python train.py --norm="layernorm" --norm_eps=1e-05 --parallel_block=false --init="normal" --lr=0.00331 --decay_shape="linear" --seq_len=512
Each number is 200 + 40 x the weight over its row's rms, rounded and kept within 0 to 999. Layers, rows and columns count from 0. The size before them is the row's rms in percent of the matrix's.

# down: layer 3 MLP down (transposed), 768x192, rms 0.112, rows 449-465, columns 0-95
# up: layer 3 MLP up, 768x192, rms 0.124, rows 450-465, columns 0-95
down449,125,128,183,231,213,269,317,160,271,155,178,120,209,235,246,203,194,212,110,112,190,208,221,239,216,223,187,233,209,207,180,277,226,246,230,175,109,278,280,209,74,202,207,196,204,241,194,174,176,221,126,151,206,198,162,250,157,168,201,137,248,191,198,256,88,178,218,267,212,204,217,168,237,165,168,204,249,211,240,184,231,178,177,172,163,192,187,176,207,190,166,187,168,190,269,184,220
up450,104,120,202,159,173,285,193,173,143,207,209,238,219,206,203,240,190,209,137,267,218,237,191,247,198,198,234,143,220,212,160,231,209,213,221,214,164,230,195,198,132,206,165,222,220,247,184,195,75,170,160,269,240,140,131,199,194,242,125,252,181,227,276,221,257,208,206,217,189,232,173,247,168,215,268,244,263,182,182,190,184,214,185,174,144,218,201,193,249,145,223,252,196,197,238,220,208
down450,097,230,237,226,278,213,148,230,203,181,175,163,149,215,183,281,152,180,245,213,176,199,237,252,130,202,208,217,225,171,236,140,282,165,206,170,149,145,207,103,197,124,197,306,231,192,137,176,164,178,199,225,240,184,255,187,190,196,190,230,279,213,203,171,165,188,259,202,138,252,178,187,171,142,165,123,209,202,248,232,220,209,176,185,184,254,206,168,216,169,229,242,196,177,161,163,128
up451,095,165,207,254,168,177,217,148,200,208,226,209,212,271,86,288,229,163,209,199,216,162,207,269,205,226,237,266,207,243,207,172,270,131,148,203,150,150,181,234,186,195,209,205,215,168,176,157,215,253,169,278,141,169,214,193,178,175,219,168,191,130,231,200,175,180,119,176,287,145,216,138,304,220,203,138,201,172,180,252,197,259,147,151,240,149,206,175,183,191,187,194,205,240,217,176,199
down451,099,199,227,227,104,247,233,296,189,147,123,187,207,212,157,249,192,253,150,213,169,212,196,129,183,131,196,240,148,174,240,124,204,138,205,268,132,191,189,160,211,232,157,243,218,254,206,178,208,147,114,224,182,226,184,165,317,224,208,241,208,256,258,222,207,218,290,202,197,177,242,205,249,238,189,226,215,221,191,265,196,100,200,174,150,113,222,201,203,222,218,191,281,286,249,209,272
up452,102,235,157,218,236,174,206,252,251,162,189,134,199,129,164,252,234,182,185,116,135,168,239,260,220,258,277,162,176,196,235,192,227,200,188,198,245,182,197,256,155,164,213,245,163,153,262,258,189,214,268,163,177,228,228,209,223,164,197,198,242,172,298,228,154,229,200,270,248,167,242,190,217,251,126,177,145,238,163,132,217,200,259,207,151,104,103,205,240,125,237,305,190,236,218,231,214
down452,101,202,192,195,240,207,185,185,264,247,175,231,189,201,216,160,270,226,129,188,145,165,173,188,165,222,282,198,239,253,216,149,222,173,206,115,208,197,267,220,150,188,235,154,225,196,215,233,178,189,178,147,183,206,238,207,234,210,125,211,180,228,252,210,180,185,227,183,238,209,209,182,199,182,209,177,224,178,268,264,206,242,202,203,222,131,229,129,179,95,206,210,246,222,200,136,212
up453,110,217,226,228,127,155,83,188,220,137,213,203,194,231,195,172,233,222,246,150,208,197,196,160,199,273,189,193,195,186,213,237,171,209,192,252,127,172,220,144,150,186,223,183,161,185,241,247,179,205,215,185,215,222,210,259,182,203,163,180,258,175,177,229,248,238,202,179,288,271,153,223,198,164,188,196,210,198,156,118,244,220,146,245,204,213,173,231,236,157,267,186,237,172,215,85,286
down453,102,132,282,218,263,271,281,153,249,229,225,190,205,202,269,178,166,217,198,224,212,204,223,178,191,140,188,215,196,260,210,156,286,195,244,219,187,289,272,160,223,193,221,258,253,167,216,259,224,187,203,180,231,207,122,135,195,152,244,172,150,235,217,198,205,162,305,190,220,242,185,240,186,213,171,216,166,136,175,212,130,181,214,178,189,207,220,145,138,255,181,203,218,139,213,171,203
up454,091,205,229,163,183,184,182,233,166,139,183,233,184,165,208,286,203,171,250,277,225,166,249,242,204,238,175,255,226,254,185,257,186,182,195,151,198,212,145,247,201,229,161,191,235,163,130,267,221,210,165,219,216,161,194,264,155,177,291,269,207,148,229,168,162,217,165,149,201,155,172,142,249,213,147,228,161,251,173,152,152,225,184,227,201,196,225,192,235,185,154,248,243,237,199,215,139
down454,093,176,136,218,230,184,144,129,172,249,146,272,173,236,197,170,262,193,168,134,205,181,149,218,255,174,226,216,174,164,234,197,167,162,139,184,187,253,245,167,230,274,169,174,172,192,179,166,276,239,190,198,182,217,245,208,199,250,219,222,163,200,184,238,240,145,175,248,250,176,215,191,219,154,196,168,198,144,198,153,137,177,267,161,214,171,157,195,180,243,270,222,214,235,233,196,241
up455,111,174,248,210,162,256,150,202,151,152,174,230,240,156,222,206,240,149,218,287,172,189,202,216,245,171,178,210,157,168,255,176,165,240,236,175,267,201,213,243,237,101,231,191,206,204,166,185,195,250,219,165,227,286,200,167,230,158,184,237,164,199,211,207,237,255,235,194,163,197,111,128,177,225,239,221,173,178,201,251,195,134,232,252,197,143,272,128,117,239,154,267,197,202,138,162,206
down455,096,196,226,177,143,253,287,169,227,184,237,177,97,235,244,190,142,201,180,167,203,190,197,188,159,185,208,219,178,170,125,160,281,207,220,197,83,208,221,156,222,225,234,279,229,197,206,224,228,237,212,196,194,250,186,214,195,262,207,180,242,203,220,157,200,179,223,256,212,154,188,255,156,196,187,210,231,230,200,223,187,271,218,162,138,163,166,225,161,226,233,142,274,182,244,181,225
up456,105,211,193,166,140,212,181,231,200,233,242,223,187,162,156,138,202,229,166,266,158,272,123,263,274,254,170,173,214,202,168,202,174,165,188,181,213,152,192,192,316,211,210,189,269,221,219,171,254,172,205,125,205,233,239,189,173,210,193,172,263,179,194,207,121,222,175,234,218,219,162,255,123,167,213,246,180,149,153,168,277,167,226,223,157,212,175,204,191,204,181,193,217,134,175,215,180
down456,107,257,152,270,205,196,116,191,231,212,165,200,179,216,215,212,118,170,156,63,263,225,138,177,246,176,213,170,240,166,184,204,240,228,224,185,152,169,209,226,254,177,168,166,191,196,205,164,200,152,133,146,238,198,179,159,186,185,207,194,227,170,197,169,189,155,131,190,233,164,108,243,108,246,152,191,214,214,201,231,173,134,241,120,261,285,298,208,218,183,234,190,219,240,194,175,242
up457,098,226,191,182,247,213,186,121,259,166,181,190,256,190,144,190,243,247,181,195,116,187,158,217,281,194,200,224,181,198,240,138,275,206,189,223,210,132,210,235,195,236,292,138,203,202,200,204,217,257,179,237,228,204,215,137,265,129,211,138,154,195,211,194,162,253,174,204,173,204,196,188,223,200,158,159,185,196,225,158,178,153,200,239,212,146,187,232,157,263,216,209,239,175,244,166,227
down457,098,208,114,169,310,207,195,234,217,199,180,217,152,205,225,189,155,112,194,215,212,146,188,142,206,171,244,109,195,197,159,210,276,179,179,250,276,173,132,144,242,228,230,208,250,189,224,159,210,241,124,177,198,254,162,274,205,203,158,222,274,201,252,153,211,145,104,190,224,129,226,201,213,170,245,196,217,194,291,112,155,179,246,206,182,222,236,187,163,233,200,227,140,177,229,209,209
up458,111,229,171,187,172,242,179,235,178,238,197,253,196,210,161,231,194,131,213,127,278,182,249,230,228,231,150,151,208,169,245,225,164,181,214,243,230,123,196,170,186,212,201,98,229,215,212,238,261,146,174,222,164,164,145,259,235,175,201,190,195,235,228,242,159,231,174,236,262,217,234,195,195,216,227,195,171,164,165,243,259,276,197,183,210,241,241,183,228,182,200,245,233,270,163,158,133
down458,093,184,241,150,287,260,202,148,203,178,243,163,221,266,268,208,137,244,178,179,159,215,171,268,176,188,204,241,160,199,171,162,250,243,161,202,191,194,246,223,231,270,202,248,224,190,199,215,140,206,247,250,221,155,209,255,207,177,214,207,181,211,135,202,188,254,257,184,179,212,243,198,298,278,222,194,162,192,239,154,172,263,143,182,208,168,207,216,204,170,168,185,225,209,211,160,213
up459,108,162,248,189,263,254,205,244,130,236,231,197,173,196,169,239,246,177,258,153,270,230,271,200,282,191,131,151,149,176,256,236,254,239,191,179,251,114,192,194,184,248,236,173,200,229,177,211,241,245,177,184,213,202,137,198,171,179,162,205,217,246,206,201,131,245,134,133,193,253,201,184,121,212,198,232,192,224,210,284,275,214,244,171,153,78,247,260,212,201,233,152,147,237,221,209,277
down459,112,224,125,219,249,259,159,224,306,162,197,203,201,196,141,223,150,175,158,185,163,225,171,216,267,160,186,252,169,183,189,121,194,197,297,211,256,131,145,213,313,233,238,158,201,249,151,188,158,214,224,172,241,267,252,243,199,147,271,267,159,184,242,169,147,251,186,221,220,264,177,213,189,191,216,219,251,224,263,223,265,232,165,230,141,183,197,222,172,204,212,159,237,267,179,202,249
up460,089,284,226,169,166,196,219,260,238,214,210,175,233,202,180,183,180,207,224,177,200,251,243,160,185,253,167,230,139,165,225,169,222,152,176,243,239,167,220,114,215,164,221,189,227,267,180,221,190,128,218,284,221,243,178,243,183,231,229,195,210,94,204,180,242,195,188,239,226,192,247,161,203,109,219,103,171,104,170,193,188,177,202,220,223,145,226,240,134,174,248,196,175,251,261,162,196
down460,089,234,180,241,119,148,183,187,254,205,193,153,207,237,236,154,190,170,212,192,196,167,180,233,238,206,180,235,277,183,218,166,182,162,260,167,172,229,240,279,249,211,209,173,216,174,251,156,183,202,246,244,258,179,190,209,195,212,176,221,170,164,200,168,168,179,321,188,215,172,252,211,264,247,191,181,224,173,219,209,198,107,168,272,238,183,264,292,222,189,232,236,220,174,183,167,270
up461,094,232,198,187,168,256,197,196,199,203,216,210,218,251,232,211,142,218,183,134,205,227,195,244,224,257,224,213,167,219,151,253,231,170,157,174,173,250,130,189,214,135,255,230,244,182,152,106,163,227,210,229,201,193,215,171,169,244,196,235,146,249,167,293,212,252,136,294,211,157,209,211,250,140,202,172,223,292,194,173,136,258,242,233,161,159,138,242,112,209,205,165,255,171,213,278,201
down461,100,182,200,195,190,147,252,135,229,231,203,170,213,223,97,159,137,164,188,173,232,199,129,250,278,158,189,212,142,166,139,160,183,173,270,56,224,169,258,191,243,198,179,135,235,182,220,215,201,222,231,159,264,194,182,145,177,237,194,205,136,208,173,246,183,218,231,222,233,147,183,224,213,169,225,218,199,234,203,172,166,173,184,139,208,276,189,251,173,177,161,203,241,256,281,208,228
up462,095,160,232,209,186,290,228,188,174,172,218,195,162,257,222,212,167,230,234,202,236,169,170,213,202,191,206,225,249,244,132,221,188,183,245,135,165,107,191,204,198,228,224,271,208,275,215,224,175,203,220,192,183,132,266,247,185,155,205,185,169,183,210,246,215,235,139,204,216,244,197,171,194,124,244,136,178,195,228,203,162,206,248,199,185,174,221,268,187,209,318,141,117,213,219,217,191
down462,102,144,273,172,210,170,249,181,219,230,177,212,181,164,235,141,172,187,109,183,218,220,230,200,278,203,265,230,180,217,250,213,217,221,172,219,189,225,116,159,227,207,184,188,161,167,155,179,198,181,134,274,209,186,212,182,239,170,241,167,202,250,207,262,213,175,164,223,274,205,206,158,155,203,210,164,209,172,207,188,199,213,196,119,237,199,252,236,226,196,263,213,171,214,199,134,277
up463,110,218,198,200,196,223,231,269,255,243,206,173,189,177,213,218,226,169,227,255,303,182,153,234,141,184,138,172,216,176,139,228,193,245,175,177,202,180,193,203,168,212,173,225,186,200,206,241,161,148,153,222,198,190,214,231,205,181,154,226,137,241,150,201,152,197,181,229,206,136,220,135,129,199,160,207,214,191,119,234,231,268,150,262,218,283,242,140,249,140,207,141,242,179,137,179,154
down463,114,250,248,215,179,201,204,157,209,237,142,274,158,213,177,167,245,166,147,171,172,168,237,128,244,191,168,120,221,251,151,225,159,247,227,233,200,204,224,198,215,229,170,266,157,239,199,189,175,210,213,254,245,183,265,237,188,194,238,228,110,177,177,208,220,260,191,148,263,179,170,182,175,196,264,198,171,107,209,173,184,276,95,221,207,205,121,242,271,168,252,126,173,184,165,171,183
up464,092,203,171,187,222,80,228,209,139,258,196,230,183,184,101,250,223,160,159,155,153,158,235,214,261,169,246,172,231,254,225,203,232,167,179,216,237,173,159,164,199,220,192,238,250,177,255,242,209,195,209,212,214,245,252,199,156,264,163,206,234,241,243,185,151,262,165,229,239,243,119,210,187,202,161,182,187,234,177,258,316,171,170,173,186,225,161,154,177,293,182,232,189,261,193,117,223
down464,094,156,171,224,140,172,167,199,204,174,221,166,163,231,168,282,212,176,195,260,260,240,256,177,225,221,104,236,165,256,246,215,212,198,239,228,186,232,232,203,248,173,203,309,146,182,190,194,187,195,212,187,186,271,239,196,170,153,204,138,219,251,159,222,264,168,196,207,202,144,204,152,191,217,226,176,197,188,238,188,207,125,186,191,218,230,131,226,164,207,212,139,200,213,251,206,240
up465,092,171,191,196,256,199,219,239,239,195,196,216,198,204,193,149,236,234,258,184,139,191,181,223,170,190,202,234,219,224,233,227,210,235,184,195,228,235,214,117,154,76,152,162,129,202,231,214,229,177,170,231,253,242,240,225,252,147,169,204,208,148,125,182,254,246,200,193,205,217,232,157,117,133,183,197,199,159,201,207,189,281,209,236,233,202,138,216,168,227,243,268,167,154,215,231,152
down465,097,257,250,120,171,151,227,222,224,171,217,196,141,241,218,252,151,170,232,161,162,269,253,173,136,205,190,219,170,243,142,229,244,216,163,171,198,213,222,253,160,271,228,174,108,191,176,217,239,178,187,171,212,200,212,195,257,214,207,175,254,182,232,224,190,209,242,158,271,224,199,173,155,185,187,257,248,184,171,217,150,187,212,202,180,127,163,198,217,214,206,201,231,213,198,247,207